Weights of a small GPT-style language model, trained from scratch on English Wikipedia.
Size: 8 layers, 5 heads of 64, MLP 1280 squared ReLU, vocabulary 8192, 15.1M parameters.
Architecture: RMSNorm before each block, rotary positions, no biases in attention or MLP, untied embeddings, normalized queries and keys, capped logits.
Training: a variant of SOAP for these matrices, 293M tokens, 2237 steps.
Each number is 128 + 32 x the weight over its row's rms, rounded and kept within 0 to 255. Layers, rows and columns count from 0. The size above them is the row's rms in percent of the matrix's.

# layer 5 MLP down (transposed), 1280x320, rms 0.0898, rows 838-880, columns 80-159
size [ 93 117  92  92 105  95  95  79  98  96 112  95 100  86  92 106 103 100  90  87  86 104 106 106  99  96 101  95  89 105  98  93  96  93  99  99  89 102 112 103  98  95  93]
[[145 109 108 171 159 172 139 110 148 137  86 163 182 127 116 140 117 121 143  94  75 142 201 115 114 119  73 134 142 151 118 111 117 153  57  83 113 150 115 156 142 110 132 111 134 137 151  96 143 111 114  65 134 115 153 125 100 104 102 114 155 113 109 135 125 104 120 132 148 158 148  95  95 174 107  98 121 127 134  80]
 [ 96 157 154 130 154 109  50  88 137 149 182 126 127 141 143 115 176 163 154 118 119 129 160 123 132 156  69 146  71  43 101  94 123 127 143 117 108  92 127 165 167 172 173 134 144 169 103  98 213 108 107 183 121 108 147 101 139 126 184  96 138 144 168 103 101 105 144 136 140 153 135 113 123 137 142  95 105  55 141  84]
 [101 118 141 165 150 131 132 161 141 123 118 126 126  99  91 116 138 173 125 135 143 198  98 125  59 193 145 109 124 105 154 152  58 107 130 141 101  65 171 167 122  72 215 194 143 140 110  99 112 197 143 111 159 106 178 149 123  91 102 185 167 185 144 130 148  93 107 152 112  71 156 107 114 122  80 119 111  96 154 127]
 [172 102  80 173 128 112 181 122 109 114 102 225  97 102 139 111 125  84 100 164 146 131  85 123  93 102  93 122 102 141 175  51  67 118 139 173 150 182 105 174 135 178 146 130 106 104 186 144 134 145 123 155 114 156  99 129 160 133 154 143 137 170 120  96  81 127 141 183 126 153 142  94 157 101  91 125 119 164 176  81]
 [106 122 178 118 110 134  90 173 201 146  94 131  86 149 179 115 159 147 106 162 127 189 112  89  99 117 173 150 116 153 149 114  99 159 128  94  81 112  74  80  57 142  99 114 159 166 143  81 105 109  61 160  91 109 152 140 120  82 135 114  59  94 133 106 209 139 156 196 164  71 111 129 101 139  83 147 150 153  93 157]
 [160 182 142  99 135  83  83 155 162 178  99  96 192 102 111 147 180 190  93 124 121  97 126 172 123 165 110 144 147 112 168 178 128 166 138  86  88 174 175 128 163 123  94 120 104  85 104  97 152 108  94 149 109 138 141 135 100 148 146 150 143 158 121 101  99 132 139  91 154 121 127 145 140 119 191  85 140 135 198 120]
 [150  69 177 145 125 143 150  85 136 107 135 142 142 173  88  95 108 126 165 117 115 117 126 130 118 161 126 185 109 112 164 101 143 133 116 164 147 139 105 112 120 109 125 174 134 124 120 123 129 109 103  92  48 172  48 103 145 123  89 102 150 127 163  58 146 132 148 105 126 183 176 167 116  87  84  96 142  96 159 115]
 [130 126  85  84 179  96 139 129 157 124 165 162  99 113 129 152 131 127 101 146 130  77 104 152 149 163 113 147 117  82 119 163  91 134 103 124 145 126 102 140 106 122 129 146 120 134 142 144 158 157 126 132 118 150 194 148 125 109 127 125 147 153 153 126 161 145 171 133  97  87 107 126  72 150  89 118 147 152 161 126]
 [125 112 161 134  88  80 162 150 148 154 149 133 142 134  92 114  55  99 129 196 120  85 184 144 111 135 109 155 105  77 131 100 145 128 178 170 109 100 179 187 146 156 167 133 164 143 121  93 126 120 134 139 106 152 115 120  63 150  94 102 190 126 135 106 186 153 115 162 143 134 127 133 128 130 130  92  91 135 156 101]
 [135 150 143 125 131 159  76 103 143  71 111 152 146 159 160  91 168  83 125 167 137 174 141 143 147 119  85  92  84  94  87 115 117 150 141 126 124 113  91 123 146 112 120 104 159 135  43 188 177 112 106 120 170 168 112 179 108 138 153 157 121 118 120  81  89 140 157 171 138 121 154 205 154 158 106 125 135 134 162 167]
 [201 154 116  78 148  94 133 143 148 199 140  85 108 142 155  98 142  75 125 120 121 148  72  74 175 200 154 115 155 103 140 155 143 131 171 117 144 127 178  71 104 131 109  97 189 118  95  72 156  11 134 118 146 161 130 146  87 144 172 143  87 155 136 123 156 108 147 118 137  63 175 165 120  31 176 137 109 201 174 112]
 [143 110 102 115 104 148 165 121 178 189 117 113 161  59 139 114 116 144 109 133 125 142 107 145 130 162 100 121 128 171 112  87  92 128 119 198  73 128 116 139  91 106  94 118 165  96 138  97 115 172  73 178 103 133 103 148 115  63  98 131  60  70 141 131 186 126 129 126 162 125  96 167  69 119 118 107 113  94 163  84]
 [122  54 131 110 112 106 196 210 137 139 132 190 131 160 156 105  99 130 140  87 113 153 131 158 136 138 106 137  41  87 111  81 117 169  98 150 134 103 125 183 131 177 153 102  99 111  95 181 135 129 128  86  77 158  81 179 122 114 103 117 201 119 112 158 130 144 180 105 184 131 106 178 158  64 127 165 119 157 115 135]
 [ 72 136  71 142 138  89 138 160 134 151 116 148 155  70  98 147 148 174 154 145  97 146 166 117 154  66 124 121 118 122 130  76 124  97 101 168 146 147 147 162 153 130 128  98 135 144 126 137 145 129 114 142 111 112 101 103 126 114 178 123  70 117 135 167 106 169 190 160 131  97 115  81 154 123 151  98 122 172 105 128]
 [124 134  89 118  98 154  77 148 146 103  64 113 129 154 126  97  92 140 128 111  99 128 133 157  98 147 127 125  85  88 191 162 148 119  93  91  73 108 110 131 154 131 143 152 149 173  63 174 125 105  93 187 115 168 129 122 120 119 173 135  98  95 136 169 137 133 156 100 123  95 118 156 172 167 131 160 159 102 132 165]
 [152 124 169 100 101 146 125 102  37 157 122  91 129 114 119  93 159  94 104 145 150 145 110 141 171 146 157 117 108 163 139 120 127  80  96 106  74 125 104  85 197 140 137 136 107  84 174 130 179 155 134 101 153 136 177 158 128 112 147 160 122 161  96 108 120  87 116  85 139 118  62 149 178 129 113 165 137 101 147 189]
 [126 156  68 117  87 109 152 183 126 125  54 156 126 117  35 137 153 128  85  84 111 193 122 137  99 122  68 126 164 138 114  93 159 130 128 179 131 115 129 209 129 140 115  94 116 108 131 100 135 109  85  89 134 142 118 170 130 124 112 105 181 148 134 100 158 100 143 150 114 120 105 113  74 131  68 186 126 117 125 167]
 [170  61 138 126  98 117 142 138 121 147 114 120 126  60 106 131  71 131 159 171  53 191 174 149 111 135 134  97 172 111  67 138 144 123 154  91 128 134 158 176 107 142 124 135 131  94 138 162 160 145 127 158 142 154 119 183 195 128  90 105 136 123  87 121 164 172 148  78 111  95 136 112 103 127 111 136 120 114 140  52]
 [113  70 123 105 135 151  67  75  98  96 132 151 155 125 147 133 140 120  80 105  87 119 146 129 140 141 129  84 160 143 170 151 145  99 132 164 139 144 135  96 165 229  58 148 134 119 129 128 132 100 120 161 104 174 157 109  99 157 100  86 123  88 149 146 115 151 125  78 127 127  71  94 106 140  89 115 145 117 120 124]
 [121 153 135 155 127 128 157  74 100  91 169 126 124 141 134 134  86 128 131 148 210 155 180 120 172 125  72 138 108 145 126 138 188 177 151  82 135 182  83 143  87 155  87 211 111  78 160 192 139  96 162 122 173  44 131 109 169  75 109 102 128  94 136 121 151 104  97 158  98  97 106 178 124 162 169 155 121 107 104 129]
 [131  53 149 118 103  98 138 108 142 119 145 148  60  70 141  71 127 172 140 166  66 116  85 175 135 119 123 119  73 119 110 118 129 174 123 202  87 150 100 138  98 140 203 151 192 137 161  83  87  91 126 124 174 159 178 142 148 153  95 141 142 117 169 126 142 180 100  95 116 173 148 160 114 125 114 133 125 193 112 146]
 [144 152 146 163 208  79 101 140 212 130 138 162 162 162 140 121  87  78 133 104 101 162 138 133  82 120  81 100 135  76 140 130 133 175 104 153 115 117 161 140  76 108 103 214  72 113  96 133 188 144  60 134  87 120 133 174 170 145  92 150 106 147 128  94 163  94 104 154 145 146 148 110 115 165  93 109 136 131  86 137]
 [104 191 123 129 158 122 180 158 154 118 123 119  95 182  89 174 117 171 108 128 114 116 110 162 104 182 114  86 141 137 199 139 160 135 152  82  95 136 101 118 170 118 131 105  32 124 153 128  89 117 155 167 139 121  80 129 181  93 162 150 114 116 143 121 108 152 154 164 131 154 127 128 119 128 203 149 125 103 144 159]
 [ 93 132 170 147 166 100 166  96 165  96  89 131 128  97 145  87 105 140 155 137 109  83 103 107 138 177  95  89 121 129 112 110  96 139  98 172 122  54 126 143 184 115  75 123 134 142 131 127  55 110  94 133 106 127 105 173 133 141 144 152 116  59 160 144  89 139 181 101 115 144 143 140 107 112 120  40 148 106 201  69]
 [115  86 150 100 166 122 176 182  91 152  94 141  84 117 131 164 184 126 109 158 118 160 144 134 100 102 169 149 150 153 153 110  90  68 139 147 100  92 103 116 109 115  75 161 141 135 198 184 110 156 111 117 165 145 111 113 110 131 112  76 115  89  70 114  89 110 110 125  87  97  92 166 185 162 183 105 110 119 142 136]
 [101 101 132  58 112 104 141 145 149 160  90 135 158  98 112 149 136  79 141 103 112 169  74 134 109 168 112 122 145 115 174 132 100 128 118 174 125  89 109 124  76 176 100 127 152 123 101 135 115 141 106 120 131 151 108 128 148  75  69  82 142 124 158 177  73 135 154  45 175 106 116 111  55  89  75 129 108  80 136 131]
 [119 122 125 122 189 158 113 125 140 171 104 174 115  73  76 132  80  53  96 122 100 205 171  84 155 113 110 121 107 101 169 127 156 122 106 105 147 129 195 112 208 112 147 146 180  89 150  45 142 163 151 138  93 142 143  86 159 127  99 148 121 132 107 158 145 181 190 141 153 118 168 153  86 139 133  13 149 107 117  92]
 [129  98 121  70  80 198 109  91  98 163 152 108 138  83  88 148 117 125 100 102 103 113 111 154 150 140 127 161 113 125  93 100 123 104 124 157 158 125 149 107 158 140  96 113  68 159 141 148 121 107  80 110 112 153 153 160 138 182  92 116 147 129 177 123 148 129 133 186 123 119 143  72 103 123 158 109 147 100 145 125]
 [104 145 123 106 120 108 140 107 167 166  86 145  78 133 109 136 130  96 109  93 131 112 182 126 120 105 112 165 100 156 130 188 115 129 135  36 120 140 115  78 115 158 124 120 134 138 132  90  95 114 158 209 175 155 168  77 127 120 161 166 146 136 136 109  28 110 110  76 137  84 110 132 152  99 120  79 118 170 132 148]
 [210 137 176  85 107 124 142 114 162  87  96  57 113  92  28  78 113 161 139 182 146 109 121 103 169  76 173 153 147 118  99 129 108 132 142 109  94  72  85 151 146 177 137 107 116 111 145 135 124 130 134 160  63  86  86  88 159 154 188 178 113 129 169 159 160 168  93 167 171 126 177 162 138 139  94 166 100  94  86 113]
 [114 130 174  96 124  60 115 120 156 130 140 136 142 114 142 109 116 118  92 157 171 119 152 193 152 127 105 112 117 167  77 148  84 192 132 127 113 178 134  30 109 115 124 185 183 135 113 135 175 118 142 121 118 128 115  48 169 146 179  86  90 100 136  95  99 136 109 144  93 190  87  99 100 136 116 195 111 161 144 106]
 [174 111  99 165 133 180 179 184  99  76 140 191  97 110 153 158 128 127 103 112 184 175 107 115 134 129  83  98 160 124 119 120 150 151 154 131 124 122 114 107 179  97 165 154 141 137 115 168 105 164 118  90  84  69  96  81 124  84  63  79 148 118 133 189 161 148 131 158 159 101 115  49  71 155 127 111  98 137 101  90]
 [141 133  99 208 140 123 101 124 156 106 132  53  93 147 119 117 134 163  38 127 148 147  59 125 109 145 159 123  77 120  81  95 140  52 110 175 139 113 112  83 156 118  86 124 177 112  97 162 119 132 164 124 153 142  92 131 158 139  81  67 136 107 134 110 143  76 155 107 125 139 112 140 147 113  97 140 122 162 153 136]
 [101 144 105 155 133 186 114 116  63 139 135 117 108 155 135  97 109 139  86 111 107 166 175 168 123 162 100 171 175 165 133 161 118 106 146 116 163 154 215  87 123  75 134 110 152 115 140 155 132 117 127 135 100 195 137 101 133 168  16 134 151 100  90 148 130 108 190 139 141 211  86  65 100 123 139 157 145 160 133 148]
 [174 118 160 111 188 104 123  76 173 113 108 152 126 142 172 137 137  81  76 102 169  84 147 162 131 141 109  78 147  76 110  67 170  72 117 179 108  80  85 129 159 146 167  81 152 146 144 135 172 171 161  94  81 124 111 140 136 154  88 107 169  77 160 148 137 159 115 165 145 154 137 125 137 145 124 142 109 136 141 101]
 [ 92  95  72 145 116 132  97  95 163 113 139  71 127  70 133 145 140 187  93 117 172 127 131 159 107 123 100 112 109  82  96 148 134 153 131 136 161 151 158 191 181 160 107 124 159 112 132  83 142 156  80 164 127  74 118  95  93 105  51 142 125 139 148 131 154 146 144  96 170 169 135 153 147 102  92  66 106 128 124 124]
 [150 129  80 106 132 187 102 118 133 153  90 134 186 143 100  90 171 159 147 122 126 119 143 121  95  71 128  93 195 121  99  89  79 138 140 129 134 144  91 196 114 153 141 144 139 122 133 157 143 132 137 146  66 145  94 115  80 125  76 106 183 178 127 122  94 147 150 157  82 131 126 120 106 149 128 133 200 135 175  54]
 [140  87 102  81 169 108 184  96 172 101 141 102 119  66  94 150 173 168 144  98 190 183  87 144 180 117 136 173 143 180 150 147 118 179 124  69 105 109 154 146 185 182 168 109 157  88 150 101 133 150 103  89  95 158 130 113 116 106 154 115 167 150 170 106 167 182  88 163 141 142 110 118 113 159 153  98 116 151  91 110]
 [119 102 180  89 110  78 126 143 112 168 122 104 171 212 167 162  93  55  51  90 139 133  98 112 120 116 108 103 179 115 106 128 129 150 102 162 122  95 157 166 115  97 100 162 125 128 100  98 146 142  68  97  69 107 128 126 113 130 105 128 150 121 131 201  52 186 144 122 154 168 136 132 180 121 148 115 152 110 127 100]
 [ 96 114 100 134 103  97 162 134  99 158 170 152 153 149 146 148 111 188 133 143  87 172  93 138 164 124  85 159  84 130 171 140  91 115 128 171 127 120 149  57 104  76 141 211 119 187 134 128  66 142 125 160 183 128 171  83 122 154 141 114 158  95 139 105 114  47 128  94 119 105 144 184  87 177 128 102 207 145  69 112]
 [100 132 181 144 161 169 115 156 145 164 105 147  93 192  52 126 158 105 137 115 137 150 154  66 187 138 140 102 157 190 136 156 186 103 153 127  97  81 125  96 130 160  85 139  89 138 117 153 124 147 147  87 127 120 124 116 164 158 106 162 165 120 108 180 160  99 118 151 106 106 156 130 146 100 127 166 156 114 110 143]
 [134  84 149  80  99  97 131 147 109 166 122 103 121  91  83  92 146  88 146 111 154 115 130 104 127  60 163 125 128 161 111 180 120 116 146 119 152 114  85 166 117  61 140 133 145 101 139  84  96 114 154 134 157 121  76  92 115 124  90 133 115 135 110 115 149 107 168 118  71 172  74  96 166 140 139  78 115 102  97 149]
 [ 68  98 168 132 164 212 145 179 120 152 177 131 151  85 151  98 195 128 169 147  84 127 128 131 106 150 114 127 105 116 115 104 133 123 121 125 131 114 159 182 174 191 121 135 136 165 123 125 159  78 183 175 143  96 167  81 135 144 149 139 117 129 125  78 130 129 124  89 136 151 140 104 108 105 141 132  61 133 192 117]]
# layer 5 MLP up, 1280x320, rms 0.0977, rows 839-880, columns 80-159
size [124 105 101 107  91 113  91  94  99 111  96  96  93  98 102  89 106 102  99  95 105 112 104  96  97 102 107  83 105 104 102  96  93  98  95 105  89 107 109  92  92 102]
[[140 112 153 104 170 128 161  83 139 156  79 101 109  37 120 148 118 142 111  98  95  81 161 163 145 157 161 129 153 118 110 151  76 147 152  96  64  83 121 125 158  65  88 132 159 177 126 128 212 160 178 117 152 189  88 101 126 123 145 152 119 115 127 133 105 115 183 154 152 179 121 166 132  88 161 168 138 124 147 144]
 [127 188 115 109 102 174 108  90 101 136 157 146 174 103 169 130 130 112 151 182 140 155 156 163 145 172  99 117 110 181  96 126 105 126 127 153  97  94 162 155 133 139 202 132 147  62 138 128 135 142 155  97 175 113 151 167  98 141 106 146 151 132 111 134 161 124  56 159  98 139 102 121 131  88 111 155 148  83 136 126]
 [142 112 133 154 149 164 116 109 117 175 141 125 124 136 174 128 158 154 117 141 180 105  99 167 156 139 157 140 160 145 115 157 120  79 116 121 114 100 118 206 135 102 160 109 123 125 101 121 138 126 120 199  38 119 134 134 139 121 156 147 189 131 129 105 123  97 160 137 136  84 101 192 113 108 124 171 156  88 102  29]
 [122  58 117 145 115 166 116 126 117  33 116 116 104 107 143  93  80 173 167 129 117 117 149 114 149 166  70 157 135 123 138 121 144 168 121  57 140 153 127  98 105 220 120 159 138 101 182  99  96 126 123 147 139 135 132  93 114 132  94  69 121 131 120  96 152 136  58 154  91 109  53 158 107 130 104  76  89 142 133 148]
 [ 87 125  78 121  41 169 186  95 112 132  92  52  55 173 143  94 134  58  83  92 177 127 170 177 155 102 105  60 162 128 117 157 129  75 136 145 134  63 117 143 118 122 101 143  98 127 126 131 135 146  97 118 176  80  58 101 115 112 110 149  39 154 158 130  71  99  69  89 147 112  64 162 154 117  63 130 128  78 170 164]
 [142  54 149 167 191 118 145 146 124 125 108 162 141 116  89 120 105 206 132 170 170 183 149 104 154  85 194 174 101 171  98 124 158 104 103 192 122  98 155 104 128 175 121 150  99 108 132 138 135 157 139 104 222 101 125 132  87  86 123 138 103  66 107 159 106 135  90 100 123 152 122  93 184 176 112 155  85 128 171 119]
 [112 169 138 148 194 131  98 119 147 122  84 135 170  95 149 120 105 112 165 139  76 170 155 107 148  85 138 181 193 159 136  87 123  77 142 200 148 219 134 128  71 151 137 121 105  85 122 165 198  97  73 154  97 100 153 132 160 114 107 135  91 123  76 141  66 124  75  79 152  56 148 139 110 142 176 111  83 130 142 130]
 [113 128 112 107 125 113 172  88  80 115 118 126 138  56 122 136 185 122 169 125 149  95  87 177 116 125 120  97 194 133 191 126 139  87 127 135  79  84 136 118 159 172 129 102 130  83 136 123 121 106 101 135 131 198  91 101 149 116  98 148 106 127  90 125 133 165  54  83  62 121 131  97 137 114 148 113 153 121 166 126]
 [113 148 137 157 125 160 170  95 156  72  69  75  57  61  84  96 218 104 112 124  98 201  91 178 161 141 103 143 143 125 156 131 140 122 143 136 202 119 189  70 151 157 151 119 121 127 186 100 135  75 148  96  74 144  85 128 112 146 160  94 124 111 160  91 155 138  84 169 169  98 194 189 125  88 116 155 151 175 112 206]
 [109 128 100 157  96 125 127 106 130  78  93  98 142  97 172 194 140  61 172 185 144 124 118 137 119 133 187 139 129 133 131 146 152 107 126 147 109 111 180 106  84 126 135 175 119  66  48  86 185 104  95  89 130 177 113 202 130 153 162 122 161 154  98 104 127 180  57 109 131 118 155 130 151  85 102 133 145 173 101 150]
 [109 145 158 159 135 141 158 108 180 125 144 159 139 129 161  75 140  85  79 116 120  59 170  96  93 126  98 100 100 164 143 120 147  63 135  83 134 134 123  68 134 122 155 167 123 123 173 128 128  81 144 134 101 105 100 170 190 128  87  90 178  70 166 134 127 109 136 101 114 160 153 136 142 136  61 131 110 111 140  95]
 [144  95 135 133 167 213 101 103 196 151 144 191 120 185 110 168 126 134 149  83 102 153 139 136 136 120 155 176 173  94 123 113 131 139  94 121 113 120 137 117  92 130 194  90 126 134 116 116 141 123  54  80 118 173 121 194 187  88 164 127  77  69 139  71  51 112 135 178 135 168 125 117 123 117  65  44 116 149 159 131]
 [175 180 106  85 169 105 139 124 192 131  54 110  84 128 203  99 121 148 111  97 117 109 192  97 116 128  99  87 111 155 105 168  78 160 139  76  78 160  79  72 129  93 129  86 175 129 127 180 127 118 113 136 156  85  77  68 135 105 139 105 133 136 108 158 103 154 201 153  93 142  97 168 162 203 118 136 103 135 171 141]
 [ 79 104 134 118 141  76 122 110 158  86 132 140 162 168 106 145 216 143 135 105 126  93 102 147  93 113 148 119 128 137 134 126  97 124 163 165 138 146 126 155  90  96 117 146 113 128 172 138 139 138 106  71 130 105 167 131 109 157 132 133 133 157 154  68 105 143 140  30  92 144  59 138  72 120 113 124 141 148 124 104]
 [133 117 122  93  85 135  83 114  52 142 122 129 129  52 118 162  97 140 150 112  87 152  91 142  79 152 132 103 147 148  59 112 152 171 114 189 126 108 105 152 119 193 147 154 112 123 114 147 116 169  87 107 131 116 204 108 115 143 125  59 161 117  87 164 165 121  84  99 169 100 101  93 135 138 105 132  92 108 159  80]
 [125 109 103 122 117 141 112 101 207 107 106 187  68  93 121 118 188 120 119 161  72 141 110 117 128 212 153 100 107 180 102 103 114 110  95 166 105 173 155 115 140 151  69  83 138 103 116  86 156 128 120 145 134 167 118 102  94  93 142 119  87 139 103 106 187 148 102 162  39 132 118 164 116 166 127 124 143 171 162  69]
 [111 136  84 198 146 129 136  93 141 136 122 108 120  51 170 111 165 126 140 153  94 129 159 108 140  75  73 144 119 157 143 134 165  96 101  60 124 154 114 106  71 142 172 174 118 139 128 164 126 126 106  92 167 101 119 172 109 101 204 107 141 129 125 124 157 136  95  92 127  79 110 150 113  53  99 116 154 161 120 141]
 [112 150 129 143 122 155 141  59 134  97 100 112 124  99 155 151 155 158 126  88  74 146  77 175 134 133  96  98 189  75 134 112 178  76 164 118 156 132  79  99  96 136 116  75 123  37  88  87 189  90 103 119 144 186 148 103 140 145 116 164 112  82 128 128 114 121 137 183 116 131 113 121 120 156 131 188 136 132 153 132]
 [190  84 163 115  63 169 122 163 139 131  95  91  79 128 183 104 129 123  88 156 143  81 185 131 126 115  70 118 156 112 160 119 106  95 102  56 161 166 103 140 142 137 145 143 141  61 184 150 121  84 119 112 103 149 102 160 120 108 190 101  89 141 133  92 164 141 106 109 113 138 161  82 119  66 168 116  94 119 131 185]
 [ 98  98  93  86 110 137 164 156 126 141  89 124 160 124 170  86 176  76  99  77 111 122 102  53 209  61 119 136 155 183 145 121 142 179 201 148  77 139  99 111 144  94 147 164 117  99 131 112 128 113 108 113 175 121 148  95  98  79 152 141 114 109 170 141  86 167 134 135 161 126  83 106 111 137  90 150 128 117 109  68]
 [151 131 145 174 174  64  50 119 252 168 115 156 124  97 114  93 117 144 152 127  60  82 144 140 187 130 112  99 134 135 131  98 128  94 158 151 102 136 122 123  94 106  96 119 137 119 108  81  85 153 119 119 124 182  94 172 109 111 138  63 123 166 124  97 132 188 155 191  62  97 157 158 108 108 137 117 105 144 137 153]
 [ 85 111  89 129 112  91  92 148 170 190  53  94 197  96 117 115 123 131 139  32 163 119 132 142 142  66 121 114  83  94 209 186 156 118 135 105 165 164 133 100 209 131 117  95 117 105 118 172 117 113  84  66 143 128 100 122 101  72 144 117  95 112 186 110 112 122 133 148  96 135 153 200 130 133 137 119 142 104  83 100]
 [142 117 137 107  87 210 117 177 159 171 101 125 170 120 144  90 145 166 126  99 138 137  90 138 101 112  80 183 114 149  96 155 139 118 158 112 124 108 119 116 122  94 152 151 188 142 175  61 104  57 169 171  89 105 128 138  89 102 149 156 141 186  93 148 137  80 104 149 127 148 148 147 115 128 132 132 132 104 145 130]
 [175 124 157 134  80 102 106 147 151 131 113  91 164 190 105  79 208 107 104 145 130 144 135 128  85 142 157 149 152 139  70 171  97 148 177  63 126 125  81 141 202  78 123 140 108 159  90 157 116 144 142 141 128 103 162  98 172  71 102  55 123  74  92 107 156  81 159  99  81 146 115 113 142 149 144 104  79 113 137 168]
 [179 192 104 107  91 124 180 146 180 147  86 134 122 171 115  58 167  72 137 120 158 157 192 133 157 120 166  87 116  43  84 143 107 127 143  76 119 147 158  54 141 104 100 108 133 150 118 166  99 129 163 136 108 195  98 141 104 127 105 115 168 119 132  68 116 128 201  97 114  83 165 167 154 129 118 170 132  88 150 149]
 [ 75 162 117 146 100 158 137 165 134 119 100  87 167 145  91 137 133 112 100 109 152  97 106 103 110 117 119 145 167 117 135 119 166 185 137 106 147 106 145  96 141 134 152 125 152  77 109 126  85 130  70 112 125 124  55 147 135 147 141 132 109 129  78 140 118  91 127  86  75 143 105  72 118 194  93  99 101  90  97 153]
 [107 170 127 167 122 118 110 112  97 135 163  72 114  97 178 151 100 178 150  59  70 165 130 111 109 110  68 191 174 180 105 112 114 172 126 198 128  95 169 117 105 137  84 122 115  99  77 121 137 141 136  81 107 114 138 151 139 120 116 117  96 147 157 132 130 135 120 135 124 124 135  61 137 163  75 168 161 174 130 102]
 [107  72 136  99 101  68 120 208 102 103 100 131 180 136 197  92 145 178 102 116  36  93 118 120 123  99  87 143 118 166 117 113 110 144  59 123  62 115 159 207 143 152 123 121 180  94  90 126 236 113 190 207 145 125 127 100  99 166 143 101 167 134  78 124 133  90 124 127 115  98 162 152 146  78 152 139 132  85 116 108]
 [124  83  42 111  95 118  96 161 124 154  52 152 210 109 133 138 136 162 108 157 144  84 123 132 160  75 108 171  89  95 147 123 107 137 156 106 112 186 120 155 145 109  94 146 118 131 119 165 135 167 173 153 136 159 121 108 113 124 169 127  47  98 131 143 135  88  93 149 137 150 139 194 119 158 135 147 162 153  97 105]
 [109 121 147 116 162 150 132 141 142 110 140  76 104  75  79 134 122 146 150 174 123 149 191 102 157 152 140 131 132 135 188 105 109 130  98  98  89 162 161 160 106 198 170 134 124 123 114 156 121 175 112  88 183 133 109 141 146 118 154  99  87 182  88 117 180 125 150 149 172 168  66  76 119 144 190  81 127 177 110 117]
 [187 142  83 139 165 127 120 133 160 120  94  70 161  81 144 154 151 122 117 197 181 109 106 167 127 155 105 103 118 141 163 107 176 152 161 106 103 132 125 134 172  96 151  96  99 128 148 124 101 125 135 114 117 135  75 137  83 137 142 146 131 152  88 113  91 130 139 165  72 153 137 121 149 165 187 162 133 108 162 143]
 [126 139  98 110 105 242 128 102 164 177 126 119 145 131 127 105 152 146  70 128 123 153 132 150 143  66 153 175 161 136 167 104  95 120  93 172  79 199 157  70 171 150  85 119 194  98 144 162 127 120 175 139 101 121 147 151 127 121 137 140  61 144 111 144 135 108 112 120 112 188 105 146 123 140 143  99 152 133 126 128]
 [101 124 144 146 120 122  98 127 167 156 145 144 205  84 111 158  85  91 103  75 148 137 130 142 179 146  84 119 164 173 187 103 101 112 194 120 121 143 130 132  98 183  42 104 102 159 112 116 118 125 139 132 180 133 138 125 113 129 158 156 119 138  80 161 114 137 191 184  94 138 147 114  33 120  62 164 145 124 159 158]
 [164 133 169  99 138  65 136 168  93 212  63 127 140 138 136 130 174 135 129 120 108 107 115 149 170 114 161 169  95 170 168  91 158 156  47 148 111 162 120 163 150 124 168  87  90 150 142  89 127 199 135 137 131 119 139  87  88 138 144 126 123 113 112  70 113 147 185  65 157 104  98  87  96 146  92 121 123  96 122 119]
 [158  90 104  97 138 170 110 132 179 108 148 133  54 145 105  84 146  88 123 175 105 113  96 175 120 140 173 118 144  93 144 151 120 122  78  75 187 148 112 168 102 126 161 129 125 139 152 166 100 150 114 104 160 109 121 142  91 134 189  37 155  91 156 153 120 155 115 115  64 151  75 146 160 164 132 163 147 174 135 142]
 [123 130  99 102 169 120 115 143 115 141 125  79 169 145 126 140  83 111  99 114 176 182 196 170 146 141 199 113 159 147 127 118 195 138  76 170  63 113 166 122 162 121 124 134  62 139 137 144 138 118 155 119 129  92  76 136 129 132 148  65 137 101 118 177 125  95 148 106 153 133 131 141  75 185 134 117 106 130 185 192]
 [103  83  40 117 115 153 106 145 103  58  88 169  91 121 108 172 144  91 143 150  99 194 142 121 153 111 128 138 132 140 118 107  97 123 111  33 116 169 150 144 158 128 155 133 129 161 168 122 123 139 122 151 150 145 141 124 208 133  72  53 146  79 121 130  96 123 125 151 112 132 146 124 130 139 151  95  78 159 136 147]
 [114  85 203 146  88 113  79 118  90 131 116 124 147  95 166 168 186 110 180  86 145 140 149 176 143 109 150 123 102 173 197 229 133  90 137 138 101  68 121 123 110  98 110 104 180 161 109 150 200 193  94 141 152 124 120 156 103 122 125 124  93 151 110 116  98 150 122 114 111 173 107 195 106 131 140  78 157 131 122  65]
 [121 117 126 157  84  98 110 133 142 174  93 208 132 105 153 110 127 134 127 161  88 129 126  94 169 141 156 105 176 138 185 133 106 167  63 215  90 111 186 130 105 109  94 155 183 147 107  93 102  79 150 119 164 189 145  93 171 100 182  82 103 124 146 115 107 114 126 109 157 123  83 155 110 150 153 151 198  84  59 112]
 [121 111 107 153 113 144  77 153 155 102 152 129  93 165  87 103 143 163 108 144 128  64 161  92 116 173 151  75 179 191 129 132 113 148  86 141 128 136 167 107 161 156 134 172 133 137 128 148 103  84 130 166 104 106 103  61 136  74  80  65 189 101  50 179 141 113 131 156 198 105 100 158 167 188 145 114 177  77 142 165]
 [149  79 106 147 168 127 150 144 122 128  90 101 150 136 198 121 157 179 141 119 119  91 115 159 109  81 117 132 187 170 115  87 118 135  69 120 121  99  77 114  87 121 149  88 149 184 183  84 128 154 166 175 163 136 118 103 159  80 114  69 149 129 130 155  87  81 114 146 168  86  97 128 124 175 119 164  76 131 142 115]
 [191 140 169  87 140 124 150  95  88 124  87 133 136 112 196  95 146  95  60 131 122  93 126 155 194 150 145 112 110  99 177 122 195  80 139  59 117 149 110 146 163 114 120 120 144 128 137 111 217 120 110 133  86 149 126  56  71 122 145 122 156 123 169 170 127  97 138 125 121 120 165 155 126 156 125 108 194 136 118 121]]